Weights of a small GPT-style language model, trained from scratch on English Wikipedia.
Size: 9 layers, width 768, 12 heads of 64 (6 for keys and values), MLP 768 SwiGLU, vocabulary 8192, 44.5M parameters.
Each number is 128 + 32 x the weight over its row's rms, rounded and kept within 0 to 255. Layers, rows and columns count from 0. Numbers have three digits each. The size before them is the row's rms in percent of the matrix's.

# layer 2 attention value, 384x768, rms 0.117, rows 350-383, columns 576-671
094:103126172136115135097067064082120176094173122079156106088100119101149133084186121103116151119140195161114128126090120122152109096134116111106107143103165142114107217101134147206057171108081129140111177104108119143080116141138158155124151118148122088080124186182121170057155106104162154080
093:169090121130091135095120155169095131077141095177056206162104190159126125091158154182185161180161149091165127126150087099206146081108135144154069150205168165159170075105104045169178100173143152154121144083112129156083096157112083116087049143159112123151089124141108147173122143161127108163
096:112104144136166166135157176164078105123131106105114130134137096148188113144077187220150180134167115126101093163190075128156101154200083067130134149140071199080111069167202149204088145170149195117115125116056109132114089065083170052120073103119166129106118106178161111126144159125124149077
090:069082161162108091157131191152082132153125093142116123112103133094130132133148124147126112180135170150077118059130111201171120149121158173127146172143094079209106094123138140161149122079156162056127102130137098240095178186187122134118113114137131108144155145141145102133174093137129061150
094:054126118070180128191167119191133134174074101126161164153142091091155143100115110091149122123180172104129125147124137092157151123112092123158096165137073104145139127122137127121098125129138120136134142105092131140147126100169156126122121212158105139167118097120151086159130178154086113127
089:021213103153125134130162079100146163129075140215119097102085121163147151102122145122137122147098149149076106148116154152115128057195101156099111139159102127188089125123105126118152115084164171098152178115211098149105121180170125122111157102072135157125100091137124097132151113123131214093
092:070049124099121121180169141177088080132117182137151125191154162177096106138175136130104126172165133127121163127108113120109117116152181102081199108097083129098146115125074089147148070082093077101176112144098141127138119152127109052129095128126134086103181119148119154106110137151171083122
094:090134114166139148144126125185111098072136101126113177139134106119090059149109146156107098071121118137120158179100121097146061132058131121103137073141135133117116118133149161117087098165122148100111078109143082142139114102081041098124142073102124167140129092164169139095114115084151176149
093:140093085106174070063144020067154164110122133145077123158129101157151166155123088122111136140152129055118172130133106125144147106140093151093136044147169170116151122157131161185084096119125137143149080162113151063183103137122151151180148154101132110111079133110118112060151089169121171142
092:163124143141144117126154133135088142162143150106127145151147068068128082094132131101152103080043045071147170116131152177166118116145073088134134123192120162152096114115069080116141102135124185070112090126170146158174143138153169106170164118131150100092148136132111105154074137119123150145
089:110119108096114113118178108094049098118146123126141161140123154133160097094126152137151150147181132126083172080118116087139133140137117071123122149155130132120164125156130127054111113116119159111138171083119126148125155133142158184094162164084113175091123122167118155091131130132151088117
092:139162110140077171150102111221149118160057196125143112146154133132173163214116109148129157079140182098096123089147145140160127130154083117129105174083027163130134150142145191114149132142134042082103114139140110129202152142135117064137134178150161116159115160142151116098082133131162152121
087:082066172152146129152178137152092141122062109131113208160112140107103109167126176153105159122144114129112135122154127109088142138109067113101125155151105131099144089132129073160116155218110123085102148044131097097109111116116097101162150053028068137148104135169075077151094115138150140122
090:123160158122160121134085148131097154140159118083101170197124146113137122130154092161159161110124110168114116072143065108106160115100163122196118142103073103111158115127167107031173097101123127125139078121121149143152100172157145170094135182083132073157119121137115181134153124080150136126
097:111099130078151108177152126172157105193096164177148188093182133111094064107100162107134165132093098101155144187073198077111154107115087178117101155141107156103145127158144097207081122103109101143095114163148229122146123084161113154178130144159134148124124137120105097142044089086168127191
092:139107150122161142099128119180088143131153106118148146135079097150095158128134169128091119088127128116090112079171113126173122110164132133107093136101127116150127118151108098129087112086159118121156117053186086160043047178158103085097112092125174164148097129136151122103123176097103146132
092:112122138145101086134133141130166159109180156125071144099151154155085139163099105157142108115173119077090067161131099117086130125167134132131124117088130176158149134099093138159159147161108125140196129132153162063061133134149113143156085064207146129085144106140098086159155189072155129132
091:147133173197156122084139080133130149122142138184093066080124125123116171199106080154104081114053132115111107157112143106151154131124159142078096113171094131127126139131163135152137094116146117070172100167118147144132168140200112114095108111158133146089116103134115149094136086132110124131
096:135110107143154070128206164139093080165079183107138080131137171126064102141097182098195114172178121155122189129171116061108161086168073114064112131054132170105124126140168093123083154106121062098157128096123080098182088086092133169161120086084196128088074087079103116080145128143158155166
092:075175152153137073128143115166121136189139157110121104147108115107111150107135143153139148165146198149136112150105147129184091177112122060132191152127158131114133144134109155136109094080120077139154125165126117126121103117151073079102121166128105144073154140117173150153152129112059171200
096:143206098138127147121174125125144105166141119109204121112161126159148173183139200134142148117071095103097134060099068175113114131196083119132098157080168144155174139127113104174123030153127104100129150145097125090162164090121113117135167092151147061170148149122128164154106178104143095159
095:142125141112114080131135140140085140144157119147075051164091106100170118114076061135116079149158178116119100162107174075088171155108113071113126061132143140077115110125095061100080091124100156157205095131077104101128154156155164130137167128102150097100166131152154145100152122149197099137
093:144186039102119082164154151111095168143130107055090090175109141068133146097200119142194118121157170125196148136119113074214131096158099120176105068143122044156154145149115093162151121134140153164121151141082170049125125079095141079163173142113130156122191110107106085121099137157105155141
090:107113125080118108146076101153129140141135082155167096083099194126166123111143166155085138144157168105182181100111120181051194077229101145078095113110085106113172161158093097132067102127139134137084150073126203090083129180127135149150143144127069148193071119083135160112135155092138160110
095:126174143135151124118205100113178088136178121112140132112173166138112142155128144119153132211102136149094137177177136126126122123174131120090187111120083136097143139119202128145167131124133148097100173155165154132100141094101127101144107169139117149106065109142118182167117101118097188153
094:138102139094089103119144107124089089098112107142119148149097122165117137112089065138115153143082135106155125149118137105141145176130157176142110159081160144078121123139135114131118122112163106201121096115113128098120149096122104143108122111091111114182085044082114170111114138192151102131
094:133159149179104140106077100105137132123115167134143114166092105152122098185140126113086145130168181162079131103175162190100161110075117119154123084133188059102107129122125123167111164117105165123097144198179084157140198086144112174103122100071117153118108151118175129094142145130060113101
093:096142139138116148115171099187116087099132099104179190150053150103136136080180101125132171133146114136172137143160096118149165116129084098070118095133138129136163051164055073211145132189117117149128118104134152167107171109152087076131134147105135114174098197137127127128157133138117174104
095:139099177118053085129122066064224131150102151144107179119128155177146168146188083138100150138156065166136124074162131128143110116122175128125107135130092135158126131105073145120140105091090121148195172165115100146146159140100059061139141116153091166110152138188127129070143123073099127148
089:196130148126092150091088155045108161136159081139121102138119173139115170151136073175136118154159113138158118081102068124098150127109131190158110060161125099178085137128095127125072125112118170071109101117109125127091103116112195169130116151085097105161127158102129113140054094159128095124
090:122178080099142065103157166132152118125094084112153165123090098081150123146104126118118067165183110052110104121161091116132098113124198118128116151123104138077144190103103103139146072100147096157137213054160144113140108134123146174145137143109107129145150128155093185120094134099113141152
096:152153134094129104175122048136118150146156108115160176106125132116114191100094079121120162170199127136158119132138153095107117144139148114093108175114161144165144122117119074197126198145070080156147160137093149115104201088099122102150138030155093138123136156180108150119112122081135100149
097:150145172122169112154153155115123118144078168123157087201108121108115052084095078144077150143174083147153083113119123141109104152169144114135107128128151087124122108170117173207108173207211126118136125187106105100118118136093096131131177084162118144088125156101117103134104100162146091099
091:084165105121168075099164157115069181100101163142132077128130136075107081099156130145124146107132131162156087071126141158149113120090141125152103114116111168169077093069179121132080136139116075141088088161102077151162135081107080146109193145164148133095125174105113129089093137135121106121
# layer 2 attention output (transposed), 768x768, rms 0.157, rows 670-703,734-767, columns 576-671
095:128165139098197139167119116110091112102084160121172162098141039150098096104154183169141128128117132074135146148134113156052079133235165055143184138108131122129129089186080122160144133154085136115168094119145130106114107110124142125088121088097150196130128108101111114157102156181204124138
087:037148109084110135144171157156119175156115052117133177160091162128152130154085144164137081124074148143076134110146137116096106092131086123101127117120129120106136074113088142090112129108164177157105143159146101153178195137150148137128163175125159129117119174098187108148163090057069134167
091:089174138175113098092078112096181111123128155172094099159155128144102089127110123162097152166126093072118085148080145133162096096124125119148100135140095131093105103076129106101138102099080098153110122146069149149161137102136128166142111149072134099058078081166193131100107125055091114126
098:160135135153136104144031099087125162142152092153147087149170157157219093081162176161093084135128166121170146169074142085089117141119114098123084106136071097128151126125091163171076160158151150180112167156149143116157126101116125099133088131149135163122135079092083132123072154167181153153
095:150125122158072184064169153111111159108163169128166112087099138145071114152131148142089081105130189120047156140110148120163120126136115109145114084102121133130142114127186180103109123143164139120142133104154067114120128122099112158173105095146138110113111076099097102109117132155154102129
092:142079170119179138165084152144140161142115110134189098164171088134141134140177150179153126083114107136146137118144136091150168158167105042068177122099153141137110116097173142156089154078102106131125086139130134132144104151124138064117135127161063064209126122138067138104084174162202150100
094:190135141110172162101089158143145151147126108149144140103115083104134123183087115111169210166100159134112107119111107051083139113066101181124109121160166138120155133121143120138110189095087164201122179114133084151115146161170108183093151116131148134173159117112129108153116110177125125111
098:128176124050115128148129146128091156125096185109149134148089116109135080169097080125161150183129108188137137135136144130164132182110115170146112097122104076156193118115160148125179117164150121102131155145115125094126080124133126128140139122107151153146085126128118180165147161109121153143
092:175145119123104162152181166117102043172173126103118130122146155084068124176163134100180143138112152134178119122096086162021069174032135197122151121172136080135132093140083127118211057162099151120093134103194127138089100189127103125147085097175133154143106156158134100101163123140168149136
094:139177116165156088146115187196139184086069117136143096071114108176179109130162188123115116134188184135115150119097136092136185123161092161137089164134133128133126134134153109087115162161161174161145100149112130139140089124098098231156082127123140110089138128081086150107148151140132105132
093:129077141135137114139087180060105145129098171153161147125151146138117144157088069138104175135146121154054087166128124147092117112077116100151115151113089133140074153097108094169118098105166144103080099081116079151152081152186103105142106186174134124135182147139117138130161127144132092113
097:114117151112132165145119092165174122119212165107097127071176130099094159084137159179143160169168129043069098132137137191111054099081048145068081082104156112139127051090125111158102119109100159218109152124137137151107156164103135126113136157110122070146130090196126145149192076164117172125
094:120095122159188138167106148155129077109061101126133115135163099109228121108140118178147096115182141107157074086144111112218156170146118074171107150103149115167157169108061206062137151111139089121130139139102120149167152120102119136091140140120145118158164136152141112138106135117108120163
093:131135140165184121113129162134130164166096132105179063178107110138042093103111109139151113078053132130137083191135153161155101121159101101138172145179175174158144156106101084131144175141114127140131170176115156105094118103162136079117155103149147157142147191164071140123135093090108144108
098:108146101155143148099164174193159119091127111145145151169148151172128130170133179130131137120127192101113131151117114156163169201148145173115105141085112126127106122096164121096126159098154123121094128129080107115166084045112115183122173122174091121098126173136110133126110168101126128103
097:134165161094081166156138178135156105149133077144107128170184093109184138113117124079101099160156080118122063111098142117127140078118098138125098164162098133181141155130088133172136121156164123147107118105119115113153194131078169145110116144109105102098082211126070176129117134167220117138
096:080121141137156182144152159099116108112139101073147108103130087103107171176191108078109097142091137124115060155090118069138138109127107120157158119144122120063092078129158153163171147116185155174123056144075116137129092156153068111166154097141118158119115116165085111093122139184116111126
097:118125115134140118187119165145133122146085188090170107143148104090129176032169105106104105147165136124139132136149123149140161120126174164114127100205163053094126137082069143199177182196144118152106154151166100151164086125110049153174112093180121104144134131159140102154111125095111062118
095:125117210071161138111064111147118109098097131130199126161107202107132121104122117124109155231110107084087133083152134137140122128188112091091109052192142109143104188089167106160064100088113171107042134157142131142072064121116145196161218073098100141141178145112144104165100083135149109152
097:187119148130170216114121105116091173121123078127112183076102189128109143125181110125143124114183134129174110106086158077094129164184107172159066046131143096191199109104140088100093100121095123164113101119162160128101112139063068130089090181082110075164172104153184146129143084090146115166
097:128111124110137131113170098094147132108139130097106113109096139105097045092141143062077130128142120074143080130118174145152200097120166140113127130127137099191141087107141100139145118117190131100145125060178162153074107138113179203134138114123043155124144152117146159141147164172123185075
097:127118131149086104163119074140193140145088103148175166113115200097090120094130137090124143125138121113138151136194144162194052099168156163131027130093106228118139145101159149169141121149160086099154148110118133127108106047162130131091183057126128115125117128113078095159129196114143123131
094:126107139109141119141156111068123107127177116127138117161107175132152144135140147107119097087171000150110200118130099127192155203103129109110144113090147182086070039133114141082107136109155130149104131148151109081100112164098110154146145088142164072083139121093120147132106124106148127092
095:165143114151167145138079092083145122176127154173169138088108107115196159120110079080118117113196149127053160159099162107097158177080138140157097149144129091205168097157127056068112129143096123162155122089137124138136118099093146104111132142170131163093096132162116102141117093173073147156
105:135171137142061107149116141081150128105063104177098110116140118118155153120167079194162078104107113132145100152110122144075115095091133172144149117073169113141122106160091119125133130161159098132136163133071144172168115132154158124113144152147114096189166090151170122121126149131092079111
093:119168126056127167133130121174118133161137115069150153077111090138169162183118101124210143109150166157111152126082085142147103115118150092085198093120133120083122144165194081189074132161167114168126129128130100135124123104191122159108140075159106116030117098137106158107131133166161106175
101:112163183116092173105108196104119114085135128118100119095089070137164145141117163183065127141146079122143162175207113132130095148138093151145190110148111173082102180186129116079058095226109135119096100072100175108168064129197163150101162100129131121138105110131133156147153123147145074091
096:144077158072199153148108121145088111099102157112161143156122087158077148088133159141109097128132134082123128074147162166176134052085163091208146117097143110173123168108165158047185127161140114132123062144082094140140163111149120202098109163115123165124167080171127121104131135141080124124
098:182203127123113116167115214109110194136141068100126118159107088122086068140155129141154158128123136152169073138128113122102146118134086106081111151164119129088147131086081182128102099102124083093114144155088112141155162099156148116163144141122176140177130163133119115125100185127168121148
092:135169159120150111154146108062159164086154188173135117173187138120117184131103116135124168129178130098135150096125071195154107138098101161206165172141094129067100125147167082099131161052116154107116166135148164173096094150175090089083106143121124168174160124129130080109133136087109130108
091:099106131126181111065125101200093086144135180158141098141105101198148144121157122092110142104099144104129139116153103120108161114129116138075132107168126083134077146078116109173099149140046128128163136145142143131143177098144149084160168163100137126065118164100181118077174166087114140112
097:142106076182137166069136157113078178152124125112087125107095079116095096133147160165172129093051148146119132166113107169116138203081147089094145139132142122086102118114154120100148139145178122114107137123102116175112140158143172122123171097092072124093075039064089089162193075202116102140
093:112113082165133191102121065049172155140157094138103112090189116127122124135220196118094103197080124124138099120133086113125090178095136168121139159096147147168208141156112160126159140170100107091097149177144159147166118090105147088133133138142148120152123122139201100077148152089091074106
091:111113166105113188138145120104127146152168105128081185117202122133099171140103079129122151155131169154104195171042144104130125110109119145112189111107074082101184170213134075135071173134097180123100157151054108132128104120141178153162124139215133103109179069118083118107092177173156117130
095:137096096127073158160178143177150117163091096152100106158152132129148110105113076114116122176159178120089082149176108119131226128121109139169136101105096174130103156138148045091180123136122121141108175139099145165181113082174114114105156141117149077125072132162153161134180096108105100095
096:149143133061153109139165141128100052114133155170154057098137124165114186111080130128155122157154085117173107130136159137061119178149097104198066105127125164102142207121158169107121116114067096122153104071071110146140088158130137129164109137127133125102155102122193148194187126091098147109
096:186124166132087143196134115128150129156088128134128146108087048164145163119117104095137145155114087108142118113082155147057151160093139118157094105076090131176115191181158145093097140169122141146102079098184137151059095111148143155108110143161047097168154154129126104114161131143065095146
093:151156091074092139170120126079081094125123056167165149092134091168112191110127124110144190079117111098151070141138121107100195083109107127156116067117140172152095167178174111135155125130071047124127162114130125139069129121105131122115151131142167109091132098138132123140116108000169132114
092:095181129107100107117083109108147122151122125098126137192201161154106164110125077113157223195168085146152092184152142121036097071123136112110113138069161170107092166117126061101162142146161094139128121189066148130128200158147151127130097127152086130151190188090143120087114115178168065141
094:155084111109093124124105176127154109099143175163103187118137161080096096110171151139142159155141171116155074145149104083240117158117085178112133151122130135089157107124145126121129093109092145146117143078127118097091160124106084134111133100150117125115143113187161114141128145129088125130
090:123122153110029077182129173124157073117176159048124094074176133108146097138104099162063159089091088117196162095182103102140171142127140123158132156087128091076124099167107131129152149154119147117131071111123082144103177117086104135106128125151085111104119108191099080066215119123095182148
095:118112112107093154106084066111176079127148119163136150153174171172114185107164169123152108112132097108193108125181134130134165144171091083142132123154134090120143114125111100102112166146084118169152179109159181135131133124081138153155111069140108166082124167100103132123157176129157053128
090:070144136139118163123121112148096089103102178121176076117111122133129153169151126162108164125095106179062133131162102129202193118131149091117128130156177133136092161139047142130124220151094134160137162108114099177125147124166113110124105136076129119116147103150081159113151141161144188136
092:121109079152147134133141118173135116107176170109110172108075197112175144115063131150191127131130160131160178096089069090104160082109104156105133138170060134110139121106131133095182147120163150161132131171140149097157162176120169106131170092105157170147173089194157067073080103188119129081
090:151123122157155127134114141196172132148064111082086098145110071133114138101132177142142088165168137171165168086165160103107085126139080128092151108147125123189143137073125169113080185097091195142077122119090147140107125131047123098093157105133086074125074130094140114149135136126126073121
096:173086141167155114157131133104053161123104106194144123123153144153094126109151124132158113158095043163119130142144094113140174161111134115170128146175103080157188136107156112166184142117170124143152114084146094163117138094108150074219094143087157165113145184108104126142119162117111180113
085:191186112110112104098118156135106145123166137158123098108076114140089113120194173110167089136051140132092123164108138105108131130154090173141101167113162123134111140172079135087082114082107171156184165120116119140120139167154098150160124102082088083104141128143148168126171130160112105129
086:129160135066085108086151128093137101097060145146209095098150139107124126152141158108125147154114128113177144087123113184160082113128162162169150122178106061113103133162142139131076087154075065086119139124134139101107158145084093133182142166149149128089162074110122133128160091149211120089
095:120130136123076125159116163112100117089195191135114094111115153118164059055157083138145117095109115117153168170237102118153121130132163109129130077141152115120150137117126155136194088155193222106156192185096090111110162127119131097106123141159150140102152129132105096102146115150123162169
095:090111130113151155090134058130183142113109115116119123161162131158100102095137194118135124118113132083194092127110136143071156156086144145091158095180157092096152168134163145084140202095086186140181151132109179128119140146074140141129095163107130117162134066113126080122170122157116176146
090:149122152110129129092078130148100135088147060133170123134135095150092152122105154121063164077155108190190110170139104125147104122072145118063118101118135085104130169142111089110148165104101150124108133117117109123181109174063201126111146129183102064075178111112146136126126187137104136151
090:146178124100146130109085176119105190154127100091114151130107154104163123173091105100162156122146167102126184110137125175106093078179122143127192169102125130163069108093099149100116108085100159164170086094141143131095167088137166091123084183146085148145137123086102161087122153174139123128
097:119162153165142118140138107152122124134122056125163116199114137123125127132140120094141108132169163135125154209159141149078085173085169166112101144150168179139109134169118167078196140156154113132107122151113131101149128154179105139197144156120083139060124167189137135063130158173115116177
088:067154096159129106177128167119109120103181161149105092209149138182160110120081126080132151164112103104115158077169062136151139202127156141165117143123158143127077139157187159125142121163069119146129113113100139188109137143155139165195161130102171151181111177162146140085137135159142138133
094:111114136118093145117192102135172146140145161127161129170162158155152102090158089171144089147164156154112150140133127092143133122101152089141145157143124149138100124154134155130157131113098191108067133140125087113135101095105166144142070142108122106060108107078123169075129142177111096125
094:117133079047136162091178133090120101123129125101063176139111098125125103142086083147156089098108156168066133122161120109120108123170139166133145155111169124241125167189173102132159213147136123121087151092150116089115138135115107158131093136136079067194153170166200101194099120132197092083
094:136087150162097175132136122101099127151127131121138192193138085077081111139129142137096122189062181121122063153082159138065098113146094104107116153087170142163170122052108102196100130113191108155154134153114083176190168073127116123087115180140121123148083073158198074113176146138100116128
093:105169078132107159122171113135125131098073180137123085153106105122105126136087134109148116148110076114133110171122119093137100132091137143131177092131185143151088101095177179183183100117143158128156141131141126105119083117142109151133122094084130127134100110137067148137091156142133158135
093:157108113095170105127103120142081127162155169167084120119163102201118085090227161097127116158147161092188132111117160118143131154065143180115122114164115100116134175125179095166109120147106131153116142153185081130135174179146128135133211119097104180126057091116177132034129107109133160181
096:146155116116140115111104155151119128119145154160114102142112123139117132140131104103137122142142124069137106118136155112100168090117106095121151212137126140172101150112151166122116150091193147145118139160100016108162107154067140088131148151089101159093143119146207095127087127095064167137
093:149096131131178075115127171164137161096135143094147150114096152131135139111155127110188127094143153170099137139137061107105093145111139135121121099106083149137155163155112137117106139108160108141138112088166062170157131169085124086087099140142083121085174140129114105119136131215161073121
097:058124121151101144141149165158132175104113124126146122107155165148108081138095174090166106192166161070101126175113181133101084172080139123189126140091139172088158172150078121118111174140123109101157125060183153093133132201144118116139116163113175150175120159098141096137171115164106120184
092:123107120200146152098132178130128124111122140166100151150161123050070140086130132136109126096118159121117128167168151138132080158076152150196174139126178111130121146165134069178144161104117142141098099146166137116186127140136167160116106120168077145087137073124120141136136123125134137186
088:069084086138143119127160098142152137128069141104184128130104132143178166078036118136144140139129161140152098144089135135151075132113137110119122187163069129168127128093143139146169126138121157076086136086128154121081141126096130127176154096112129070177128121083144128168141125136064185135
093:093125084118141179108074112060145194117131134138091165121158113150084112189124159144196096153129170139167172152092134101160132162117106153133123076177182212145167122181117112180121084120194131135194121140134132145159111123102150099119086117099133139058076125083106143130086123181162174155
096:157183120060103133145182140161149132085095130159117168131173133146124122124141107136154085159215147099132184066080133141171116120123187127130105092081134142131129138109038096067146112121127154101120209187147149093120119103164111129133176117075112160117141203141141126099098141088112161135
096:190137160119075137114185107135123113187201139123098074097052141125138120176118083142099127114152105093082131145099153179072140101082147133151087171140109095149069078111137142136115126113163123150161166085093153135159118145110132114109113165114040084152180122149084177163187109145103189103
090:247104137124118106120193195174122143095110191146129116108063102129167139108117133141192154175148121133128151148136116148134083061130146174107138128124109112157183163122177139160158110105147172124145199083133126151101114151147086104075172102113141130203126105126167122130169105168141111124
# layer 2 MLP gate, 768x768, rms 0.107, rows 0-14, columns 576-671
100:188138150098106153144131103106093103157153103205105146102167120124141109067175058174177138106064130112113134178124116196173110156132133099139162089136103122091125116151134164153077066106141143095126094163153159122115100090153106090126137191140150076200085141159140180084096127076136101154
100:080139142159159122202114113124200100095163188049145146128169121178117163096158104105116099140138131076128123137126089142125144123147115150138096076089148104121105126143134110150174153173109119143160133122115166114171151114114109167132052123160146175201108093143173111115141085089122068141
102:134116127147225094148125135061125166155181114077139140194134083120145180117127095127115136128115147119139112091119119113134136128135154142139131082122053137092120181080138142163121101090074107134097182219115068100128135118129114144136174113124137172122192135100124119126126101125177102196
098:113129193156132123145103088136162085101175146148137136125085117146141099138140166166123080146149147113172158157110118135120147103140057129108067165103114062104116167146118122093052099106154093110109167159157163145141089183115180165148107128114093052114086159157115122116111130068123132143
096:150114102090159114146175080141111119099093059123100108148151143147123113192154101143173140104127180153140139178113162125142144118147102071073113150127093144168128128098121196146147074081161146158104087087104090151132066093139133130096151145099154122125113158096142166093058195172147135069
089:088136145116139083159104108093134167104159113107098108144115139095048083139154176093135098166102089122178163166122065170116183103170103079128136196144160148135093096173165102143151093072146119153112137101119137169092120193091136114116115081152110136137179158115122104063110134072123093111
097:139189117103126067163133150137142207131184107165081133146151076130089165122172122100132116123103119131111130193166161148105093182124099151118082188072099148108109129098146120157103196160118101112104126056098137098115101090132137140164072135112118160133181131159186095124175126105165112141
104:092070118135196151091063047102150161115127126148147107134152162162186130108157114096113094145157157142104158113132187121123118140136087146143127078122157089141055107130128133091100111129122183089082109128133197146180091111065134133142082105154135160162094075114098136151107102170108190108
103:119092076163146065144148152155172100158133104094102162168133133097086147074119198125166098112169139103100101092105145159136108088149118145147193108108156129111091153064073136099147127137140132152132093070149130119126080140160087074119124132185145071196145122163148122161103158104088154104
101:094103089090123073107130137087148144089154099041158102145140154081128108162119104091140127077140142046101151102102047120091150102134193057169087128128157122076090119106140105109099137121143148127130089170127109141125101132124104124129109117119084138131201163119106123185112127158102131151
099:125184109151133141131197124097069142149100173140071131124085164128135140118154146117108097125136145060086130102148171165110135103208128141093112098124112121106132092104164075144138096106142134063068109171181127157078151104143103121142103113131180092154106191085113160142070164118141117158
106:129193096133114114143157136140118117121120136128107110077098147066139128133110164102108107133128105132136125158132104095088095107108154116105129101133136104070197146116131108091136179116139165110119153138120143096127084116092131133168091154123083125063145131101094103123127134106116123106
103:090157111101130140164130138140108166138165118103108133072165096105103091121101117094093174116136199063090142141076093096116090086150117140095109103145129153132048095092104076159086105136159092123118084151116144120169140130158102106180122147083122111171120139123112193085095154127085138148
098:139103112097119079117155117080087108154076134195094117104093182135102180143167170096162206139088129110110135103130141147134135166140187122130172086114134162135093092159134158165136172196125186139121097202122144047077114143050144100130098084121134148186088151120171127110106105108107167153
096:112152113177196136125088161106120157163122108100127138173099148112136079140171149060141083126130112163138074149143144131122138077106129100132113157118154146112120106160178139086168113106143143119129142117145130124181119165108186141096098129158117074178143168113113098190117116087135041157
# layer 2 MLP up, 768x768, rms 0.108, rows 0-13, columns 576-671
103:103139098119119153155181213075056119118162138076198085165136128150155137173109189126062116106112124153174047153094144124092142161123118156089114137110148079203188105113148121137144140135109158159152145098098077127148149188156155119180140120075166191098145111179107108147148151161141121128
105:124144090171129095189103140144116136097149162126153131051158152171186172128087151123078120099167154070097131140079107161103136162141115139138078108151163089065103166117093089106140107185122140177170166121135133194152142099124107165129111116152149150141091118155130108120111093135095166152
100:139130096151156073126131097094146134150178124118164128179123149141126124089166113117129109174045135162152137150121111153102108115155146114163157114101089146140100092076168178081085123106128123105046119164130080083127161095159112144102098139151153096100128173116069095155153139129164074163
109:145116145105136135141145144057190082118118171121149157136152068137150113169144151090155136057140154118147138085125124131111114134073122108103110130201166130150132144116130131137153135147153125094087151128109147115135109074148166079119120156158093147130177160137085133153103095178113096146
098:208075103105139134127098118141147132149156121124153154119075168131064127136092117136143172139154152099117177127144153064131202173161072134175115125121111090193110104080107163164057087122081124158064158106141125093111091161127103132126135113123123089123101154126147156118095099130061121168
092:190102122132169157147166167128133145097140150139114148170148138098090120099155120061109147115154092168135178125114177117205195121136124184159129202190078093178096131115142135150119092146135030098124144114143130141142129205116107108087151133163116124129156099140154126101124134148092134095
098:135152144073173083177086077141128151153146070092117094107098052100056144166064097127120080121119150091168091191166099093147122109079082130097188118087095143049170133123153113083111175120082154141147132112160095106069100137134172134136102190121161119107181098134125091166149099155114109149
101:163131089117142089125100182188172144171145122096109168170135074167128153138146098136109155081150066092097139156165078143115155195108130118134173112104062108142170163136085115121129150125117161152087127135142124099126092084146148095142138149057165086082122104193131133079121144117137118092
110:137155094177196116094117172093173119209180189099108148158105109084074202075108161121137120113174127080149099137128147140153075110188128107122187199128127167057101109151150106144118096185064103134149090129155132139104058128137151117145133114186113142150109191141169109113084190143141157091
096:181140157067129120121153137128137083106154069119114117094103142116082124177156115112172144150167171131105153128064164154102128114180115132153038082149087114151155109171135123075123118105106121141117119123150115182132158180117131157167164146115124138111098162130149146135130104132142128099
101:152097156062113066130091102149203111075164073117170094096133110111110086147119129122114171105129133125173143167108095088108131173073115131125163174152139130168127125184149145069135138194106111124114170098141131088151142151085155118065154141068115164155134067167163093088155082123119122105
111:103099147155115130131165146091091134128145096141153140158135065073131217170143118159091156164117104106126164170147085136122143109127124159079146170072179135120123135137153121083131114096084105177127183146135111113130099159089148069124102110093166117041088098142109119111157121152093187090
102:075119123092126153132186100199153111159125113119077125107214188079101128137105117128151137152129187084120124135066064081107084124168076147115109090086095074141070122066097141183087129112195043135139103153092118109146145120168076117189137171130164107168090115152114122053119134180096163120
096:144123110126162065099121169182133108121178172052108089156146150183155107129104122180090082144144175109115107152160123124114135116100118087146102181108168171093125147106154067117112084093142109160124140123099158169204123081148128126062183159102143165087169101097074133168120105148115114155
# layer 2 MLP down (transposed), 768x768, rms 0.101, rows 0-13, columns 576-671
101:104114106096102174088178173147140136159086152116160117135090138141095164126075202185106118132115071136138089099134186131105171082127092134115143146099204131159136168123090082101153178116085141126141135083112120119132102090129138207135076110153168160050150122067118104158155210169163153069
098:127156134060161115171153129138083139164136140075072118175112202216138138072121129085100150120108146056106154144158090168142091170109125135095146123173137074126135145135136183122145167229123131190143088136117166113195178085072123212142111113139123151133058107139149123071049139094136132129
102:143145132179159127102145139120083105112161136130111129152141045153119189152120093135158120121116094107141112169140072085078104122135123166110117181127148116141120151067095141117129147169180094119101166149084101096125185059149175136120167143126150129092096163162105090159114216172144089129
101:175147127143163133129116104087135134183122121128168077129165096136156116132141147183115115119110090140196151076168091158079147133142119145130156109180115116154119122135204184152152107116132121123107114115083112093168080030106138116142157109100119124149127118149107152122133108135109128098
093:110117116141071110204133065119181143138130110139130121118129185197131148119131141131153126122138199161126161146121110189145121136087128022123123117094109074184181150154117161143065112081069165175129087153187114109167120106122092172152132077161130082154183139113145146144139112121071169156
084:143200144094090070153157079087151117085185123094145150168134180050144081079146173129146115087103154180137118183117180132135121189141132135169177112150122131124118170098147104126129139102135116141187080177158085117066147159220184092139076145087076148146168141176102108082132155142094066126
093:113159173104165189172051102192162136135136079063114110159125095112116154130152161127140137128107210155137101163131102099125111090109124211095141102150145118092126166095149139126168083168117089142140159118076130101082091094129182176111112145157148162125141105143126109148142112133106107094
098:094136177153147171084102097126144110134120117159135099115136092129166150153194152102056082084114142163160117164169146151121114108097107139119144105143088159145145168162138103182162107134130142106138177108155112075112146141086090076116138105189168155151104119140117175134111157115140193118
104:092115136192163098095121157164159156135159131136092148175085131094126133096116104071143063125169153139153101157097121135135091170095170097135143143154095170095148128165099117158101144190153134146138103097106175123171104109112143098123129170159133110180226144142125125183154167116121183104
098:177150168159130134106184152139066090085157112131094098109117200101083141102109085158145151084113159129090134111099096134101129123153069116130106088093104075131115157148099124083150092120093120199097051099100124138089134165099130194153050170145136148110147176108111093111165097160123115112
120:148100155100129097114052087152147157146162095099162148118138138146130120171112144101112113140126131084144165123068103119131124142112177100126171154174145183140145111122163152092168157137107076127167180101136143089161093112142101136119140117110102206144183119166164109095111126157127178133
105:092115140128101163119132134125124139126089100133109105127160153121149168207136181181100142165137129094088137115113165144149155118156138097096145136139107178154147093084136117076181196086069163170093089114112152094086127151119170143099104137121167124146120083147116177105142156163142117084
093:142151106085149090135094111162138185134117082110123141080136091110206130152103114044124143138119189099086107155132106093155097087177140165087134127114133073175077140070097081121122121141124099092146065114143134099174133152129092148077085156107133134140146108121129172101115080116102093069
096:139136119121165108143065153130085149148152118069122172115119133116114125130152136125092103173144181134089084182132139133141130124122047118131059188194153104157127094113129059093101166131172101159114083122112117033164201191167096066123118129077125132070099149115113108158122156127169124117